Weights of a small GPT-style language model, trained from scratch on English Wikipedia.
Size: 8 layers, width 64, 1 head of 64, MLP 256 tanh GELU, vocabulary 4530, 0.76M parameters.
Architecture: LayerNorm before each block, biases, tied embeddings.
Training: a variant of SOAP for these matrices, 124M tokens.
Each number is 500 + 25 x the weight over its row's rms, rounded and kept within 0 to 999. Layers, rows and columns count from 0. Numbers have three digits each. The size before them is the row's rms in percent of the matrix's.

# up: layer 4 MLP up, 256x64, rms 0.23, rows 100-146, columns 0-63
# down: layer 4 MLP down (transposed), 256x64, rms 0.225, rows 100-145, columns 0-63
up100 117:503523437500522502499483469488548529469534493530486499497464435499506480521484532490483541485463516503468481502525488531493521513480489498505473488458458512508510504508539519504527543528477478
down100 135:502489534471467451483471528471473452507505472450487475512495532494483507504497526463497483480500522484509513529501539527517483505503549495509537502515534487487438513466515505476460503496537471
up101 100:486492502502490502502484516503495485514506476479468509485451497499523469460445504508505532569493495541485480513522458463469542540519484491507508542484489553553499476520502491503501537511518500
down101 064:545520520526520488484496492493477503500513511546487478485489546483522454468474480498553553486499492486490498534496479498508532506553508482485552512484485493499492477549491468545467533484516504
up102 106:499509548478490486495510473517459500496521477493425520529466453491503498480504511503488452483489528519485522537507460490484517563494532504448499486494491541517482468513501482519480475516504484
down102 111:487460472503538507515522522526540492514482523489510468507527516505491472526539490473461499472531503524534495464474514503501539471495493493561477501505488488449489540473539528464489520496494540
up103 124:453499549470515510512496518549486498456507483506503483525500514527454494511488510562504506546514505463501532504531522536490517518531543466470498505490482487503475468490494456502481515531527530
down103 129:523485507529515515493497546490508537523518513541528515431504472476510519455499505474503479494512483508489524446457470479497497476520481539521489524491455492477478553490527501492517517492525464
up104 099:495474499493476544501499487486484480505525539521477479515544505457538523499476500475518527480538489494536487471537481486504463510452502468492474516498501475494447507478515498513481444532494447
down104 116:515490482487531465546568510471538500487477510455514501481476502522498470523537451503517503502479470519506471472485488490455507520513508474477480495491486432503519475509526488487489520475536484
up105 105:496495520556501482471445494539493532498534544497426509538475503472499467486503485520490500499508509484527503496538535516524511525504507487515544458487491447484495519464482507519487517511501511
down105 123:500487448453493529513537521511519514489479499502480491469474525526437530522547553427499500461491484516494507493485487500474492460503510505492475467492502516505534512470505510490504496520535478
up106 118:463514501475521512553495519518483514523512505514479502508478505469497507502474498447527499496494524505489536454493490502552489559541503487491535488525483517536512503489506487539508432510454530
down106 104:476486532517470486496513551523491520495501438521493521479475513511503469473526503509519544459490510482497482463519484517536515521446499561536507504514517520513506524545519525475478496493494463
up107 113:520520509536504493492521477520516524465495466450480504529494487487521501515501477453512533456495462520466473451526507463533471520455474533509513485479515508508557518520525506507507534524511498
down107 158:473516537506502550493520558525483485479488463481532503473465523526466502515505509525500507530488528457533486528511526535483477503469504474486517521483465535506468516465448502530512483486525480
up108 117:525524498513501519516464544491478487503500510527493541479472513502489494566493538476545536487512535476482493502488520534513469523508532480503551486481481455501505508494447477524531470492536494
down108 118:464490473490527505464493459466510506570511476477470502561520461525519487545443512483531522491516494486473496516526480484541486474474533509503490505519518504480507518507510453500485492502496479
up109 074:495520529450472528467530487506527462482486507474458541479510506470491504513508523526510517506489505486523525466458471525469501549505528563525521495453485524510509472475476485522478512485487508
down109 091:516506487492486507536467479496510539517481485489459516537492489573549505506564428531467465480507516536503485516483507503515494484514503490517481489532501497522490485511480500506503488466471471
up110 072:502463491472537486499510554518476474510513490493525450496505488518516484508530492516438506502506502494501510497497472549507500529496538497448485460507512535539474468514511487541476460526522537
down110 083:496463484507525491520465510527512498527452500515518508559505479528514510515541478535477480496540499549472486486465491520524504466448478501504530519478522505545526476513459518496457489511495486
up111 103:463446536544503519485495541501500496474491517520499538476478455522479478504502510505510494484495464506500502510506474477454537481549502536497486511497510526469538494472491533434499539515521495
down111 115:524472511469517462501488505479478515507532502502501498530505491511506485481479535494564495516505484471479512544474504557496450548500527475482492531488527515478485479540473491473501491509432518
up112 106:449504528470508500487473505508467513483544480496468505496523501459428496504530507513540495469454486462442467516472513506478463513480488509492476487515484503484524516508511531512466498489504540
down112 165:478509497492521493453471527521501483499491549484500493464505462536487508470484520503563549472500475500475506474543491490548512494550503469473481508475496467472511471483511464472531481517501498
up113 100:467540473486497501485529513482541496481510528466527448558501490479492505520506561514504505502482503449547501500530490514503505483481521500476527497468469448475488487513484488509476485491463539
down113 105:496540499518531524510490509535486546517492483514500525513490471500463495566491484539534477516469507509490503465493489474528492483477494512510533502453475532563473492478513525442500493481522487
up114 085:495465487507483486495502514499440467488496474499525446502520454485489529488531502512505452506488559470507505511468502543520477517479535481504487532527528496485485528503521527549528476501464478
down114 078:507549486521524461503483491490526510485524516489465538483472552540485512495532520478482481479490499519533472492508480455478529472519467523522517505488491481502475499539530522467481564493535505
up115 090:471443514498521497462517491537474546490460483510514468487509495506536482493482533492499523519533474499521485512494544543545475475474492444475490525460482509474511530526489493509474508496487533
down115 120:480551507518481486542547497484488467531513474536507479489494495469514514522497482445525492494480463478501508538506542503483524493478497489469501495497521485437505499471564529508496522502497541
up116 101:473502492493505499536500501474486500522505502458512474446457515512506524510508525500493493480492553513511527521529493514481524469545531499454497491503523570536540501504488496535518491441515518
down116 065:518538530519510496520530475462482515491498516518517483483462547485476479511512486496527517430493510468479499547510493505494511467538533486456539499482526461488521494529520476521462517464484497
up117 086:521493485507523487488476488495531446476499471464506511487516519516516528572505499496489485450496491490495497504478483501511524528517496436517536497466518550513483503449507513493516470551518472
down117 075:533499516519519512450488514484494483529486469487470464517476466539504451519524520465458463477518519533461497505445507497480487506487538479559492518484460522517479497509517487464501491497502494
up118 079:475475484498461490459529499541495493519511528530532469509479537509521472501524527483480458533448524542483488485528449494515510511508495542516488529492493531477525519508484465475482495512488451
down118 083:521474522519507445498466497506493482545465482508484534541485471512554475482547461503483481539479481495504511549497499491504517485507514536525514519510484506515492495472463492507503475449468456
up119 088:492524527489479480496511468507496464503515538501535479522523481492423526512494486497473512481498513450501523559514504508519489504503502503538463526469489527513457480514493438458501518526514501
down119 107:513504494505466481518492455489528505511472536478537499525517549530437533518511516485455503515489508496526481482474507457474501485512458474522478493496439504512482477482509533502486532464473511
up120 098:508499508539533540511471513510477514506474514503500489496485508472545528492487499509519533500485525524549450455519480494478534513506492457496503454529457469485465539517499504514496548521458514
down120 095:508526468551487478464458494473504532509495501539475539491470505515479479513489504504533499469476496502490524507490476514483486520462514480475534520456527543523522520484480438504476488520493445
up121 083:485551505482521447539445544514506493491508470519506549464495468487478494522501491478438493508538516504518486471523504479508490506473504486495488464497492537524521484468498506509488478534476545
down121 079:527500501513464500504512460520506498516481521494474496548504471525536533507539509541471464541517474514505518527481506518501510478532481510526512553542474530554486471515479521517477532468486480
up122 080:518485524492470459530480522526513525507521451481517536464517500490483532484469474531490515480504449471499509509485483489495457532503525524488496503445489492522458497486503459534521453541506515
down122 078:479490475500532522552530494488473493491509525530498502459517499560486485514546507481494451493475494550492541508488491512543528475505483512564512516539485522504501487513476509486482513460491474
up123 093:512475504532521520501496488461488469465523503507522477492506541514478477517490520510501505463506549511508496491587517532488454530475493499501530490498492493482501498462496522492506441526482444
down123 083:493478507514512492512477508492449515507486482495415467564495502501499493506521451474509484486507465493544505503445493496531510475482484519463502528529553522497515496516516471518488511472502506
up124 118:537496485511545493504499503489508526499525509485473542492471520501456495503523493513549500484527524468503487521494486493519483540536506515478566495490488495488509503544511504454482482523545427
down124 097:461499518501459496458528484528477473481478483550493494492524464499510497490459512500482482538465483489496478510510512497447493471495518495466474516477495473481482500513492505540519555479455558
up125 118:476532513552515552506489490508521526516522479552479486517504455497475488503530483511525515520476496477439484492477495495453504502481553490475505454484484544497513497475507529497494489538467484
down125 133:532472511484500499459514515551517523483494483498513495501494499475477474460494509487528504512498534513515494468492451503482510423482444521548470502524525506465492530547494501480537510512479503
up126 129:455526520509483487482517564500515544489517530495505498496528504537505479528536497495502474492506497472528492468496506523492520543468512474480542494517469537466498487525447510476544457530481502
down126 127:514535518427507495522524466507469496520542491502495488496551498508492483495502476501523505469513517561476511457500475507452527492496467453510471508495493503444492505497521523505514457505495529
up127 075:477498512473503491497495531489496537516513462445528535502517490536491506482521493461477479494462464541485482488484454466529501476505459508500502461461521505485511531525523544484538528518500462
down127 105:535500495527504478512471500499536541533448482535427511515493483500527505516532467488526482510509507538482495449503495507507500465438490491546491507505491552512526484513485510504513481487480483
up128 100:489515481516472506460477513440469536477505512484511521471492512477478540448518511492502519509501531496477566498520510489494472494462457517500539488502521526455500458512484492538492506473473523
down128 099:514498491529582522513461481471512481510471495501474491483494511512488509539483494529481480461546501525470508520495520487492492536471574502507515501504476513529494527503503470509465470520480460
up129 112:482496510493473515525551472463534469493509442463446525509493483521466480479539494473502512488513521497502531438522513497476530503476516462496496507510520472492477474525533521507488453509502496
down129 096:537460476475473472521523489468522495498523519478534502498522480508518526457479487494453515523525537474514497542539540494484474517482493483510484483482456490554476511494511515482441497514516473
up130 106:491484476515519447479514548510495479525507474477470499484463508540512483475498474478526500496511506464473503495485496532476497545529530463521513530505548486504434515520478462540505501501538494
down130 123:434466512510525495530544509488501479521503518528473498500511507486520478495538517487523473508551462506525503488468494560520525525502470496465474507528523526518507477550522476506464521492485523
up131 105:510484519464485534477493528474466527435482510465467530498459468465493513527529508492525481479477470517471487494511484516503473521532540481482494510473519519505519535520498530497462449489472485
down131 091:433490475527514496520474489503488515478436519485496524462448488497490514501535500502486489454514472492521523485492518510470498494508463510465533480528553459522471508516504470473524535501504504
up132 100:527470506480488511478491485524494545559490499511485540504536494530497521495433470493523490516528496468481482497473490471495479514508449566510497509498488485493494491489519493479535497565525505
down132 080:546508505488485497453490509513476548543522480506501524525513497511521530485472488473523548495500482456518490510476506494507498506513513539523566489516522491474489498499540497504518480583516509
up133 102:502481522540509548506487473493536501497498502514534519526473461506518502526471507489525489456516487531547519453533485487472497527487475511495518506521540533508540528515516527490543489493563513
down133 082:500515513492506521461493460487483495466490485519514504481471490476500459499459456466516493422507486483505452454518456474466472505492492467482515499471538468462505508511480496515487497501534492
up134 099:469558510507484528531450526485505495502511545468483509501485513467447503525487515469488508456513488474482505446491521488533482530482524481505493533511488474449489510529470475488504474519531485
down134 097:504544510495511492516459507526465522563476497535507481475469477472548527500480498502476553581522552510505475518465504505494485520474482509489499499506484490525496513505497503505535501474517495
up135 088:519493488477505445483482517469491522528507483538503505518492563452494489434468495528492504529507518480496505541471483540491498505547492516483529485493462504519450492510459489498497493529478515
down135 090:538501500484508471505472499500494504522476503535487493491456562491499516470507480533447517480520504436499481548507498532474500507504538500486537516462469488528456464518492487488476503486460509
up136 101:494534506524494512523516500495492490477486513496521459500535510447485488489474504525542493513528549476486497459498509488488505544506530520435535481516489467495459479468490526528508498537463545
down136 106:514530486500531479470499506532507484555519482482500475466475492459512432550538478504489543528487483490463465484468471500513502498467519495460517506514498460461498539513516499490519509482507502
up137 097:460526540477505471516491514535483504499481495465451509498511498530531461484487476458509504502474480473489493498506483519505469538534544470493507482478487520550533496522470548487501495520561511
down137 098:530512525469534491531487505490492467535500525501517530489493478499527483507474509560504447503479450497500481528529440497505472494489522559518495528471511502514503511510439516488512500483465497
up138 109:440532501451495485488541452494480490496507512494495513512533481514516474457491478517460535499497510501472506482522493521493491534528494475551538484503506511485518448459531538503502481536512527
down138 108:510532473487500508493480543524506493465519522472475523525520499497536471463475497535477476489508454509485521507544515538527503526530477508531517490508548493484486474563476520492480472525464529
up139 106:503477562512511535497468492501513519523503507519456489519533520460514502529529534489501480487511530492532498514506569463543499480484506509511465480462519463539495489520507478508552521516509513
down139 061:516519555521530537475474464482470529490495508525479502477504535474496468508506482463515513467485506456473495525530536488518500514518527513473555499472515467498473499556528501512473521523530488
up140 111:523429506524503510550496493477469544481506508481485491452501479490503471505497539489459521498542511532492500506499482516479494523484546505503532472490485461454492454480470520514485494523509462
down140 101:496527521496490498535508508493549467536527512536519514479511509506504485504485508495464500488455520479531480504458464513475467518515493466511504484534471478528489495427555457479487501529499479
up141 075:466549449501497535537521489479484430482516521504561513508497515490507472533476478482462526503477497471492492466492513477529523500527478496480500475477495500435508463494506494481513497478492498
down141 077:506514438489520476531502497494513468551497510481514512522527491524551486484508429484450513501514495519498508520490471495506505474496475471503511520495464494493542493454489486450543479482491475
up142 109:518531492501477504516486492480490524541513461515493495480469492498541509490501537488520470498532531490484482520518507501494501558554496527478493506480456472434461476495505472536492496540493546
down142 120:520467520486518482415501505509506499484497536495509514452498474504463521503529491504491546545472531473489484498504503521486475481476521526461527493489484505519504484529433507481485531466515480
up143 136:500475514521475565515532483435489509486471517508524510488539471506503471501482505523477495507486490518496558478498496517476494526570510494489487506475518526510501499486542485461546516540495511
down143 115:475472471493482491485495520500466507522481502500502508491504510513485479478469460517477515519554520480483516484532499458520501468463526498535466545504474440497505517551532519527521477455462493
up144 119:469523548499524481515527507497467465523454509495510541453491554498468520482540524467440501485503485522487508526521488514468508520522487462521505488516498513502473519470465479514518486541491485
down144 093:557455498499455467500533506500510525504507503530538483502535506520509501487469492507521538555480491460517515579531517464494506494472511526469478517482506495506497485482513464496494504497529473
up145 138:533547497491493488542504512509480488540479511539500471516523481466512498487554525450508483498463509485505490502553509530555511483511483512465532520508507481492521494436490506528470507522520490
down145 105:525506449519468516547504510479498493521521458543513484510506490503504496489535501495492572512509490475485523531514493504514475479456513532463513471506466515497578502506487474472495505518474472
up146 102:497459514499469531513490489523526498520512534512453469488462478519501527481496497493494502509522486499563496502499502523549535534458505449497515462490487497486474542506502554532499524465515531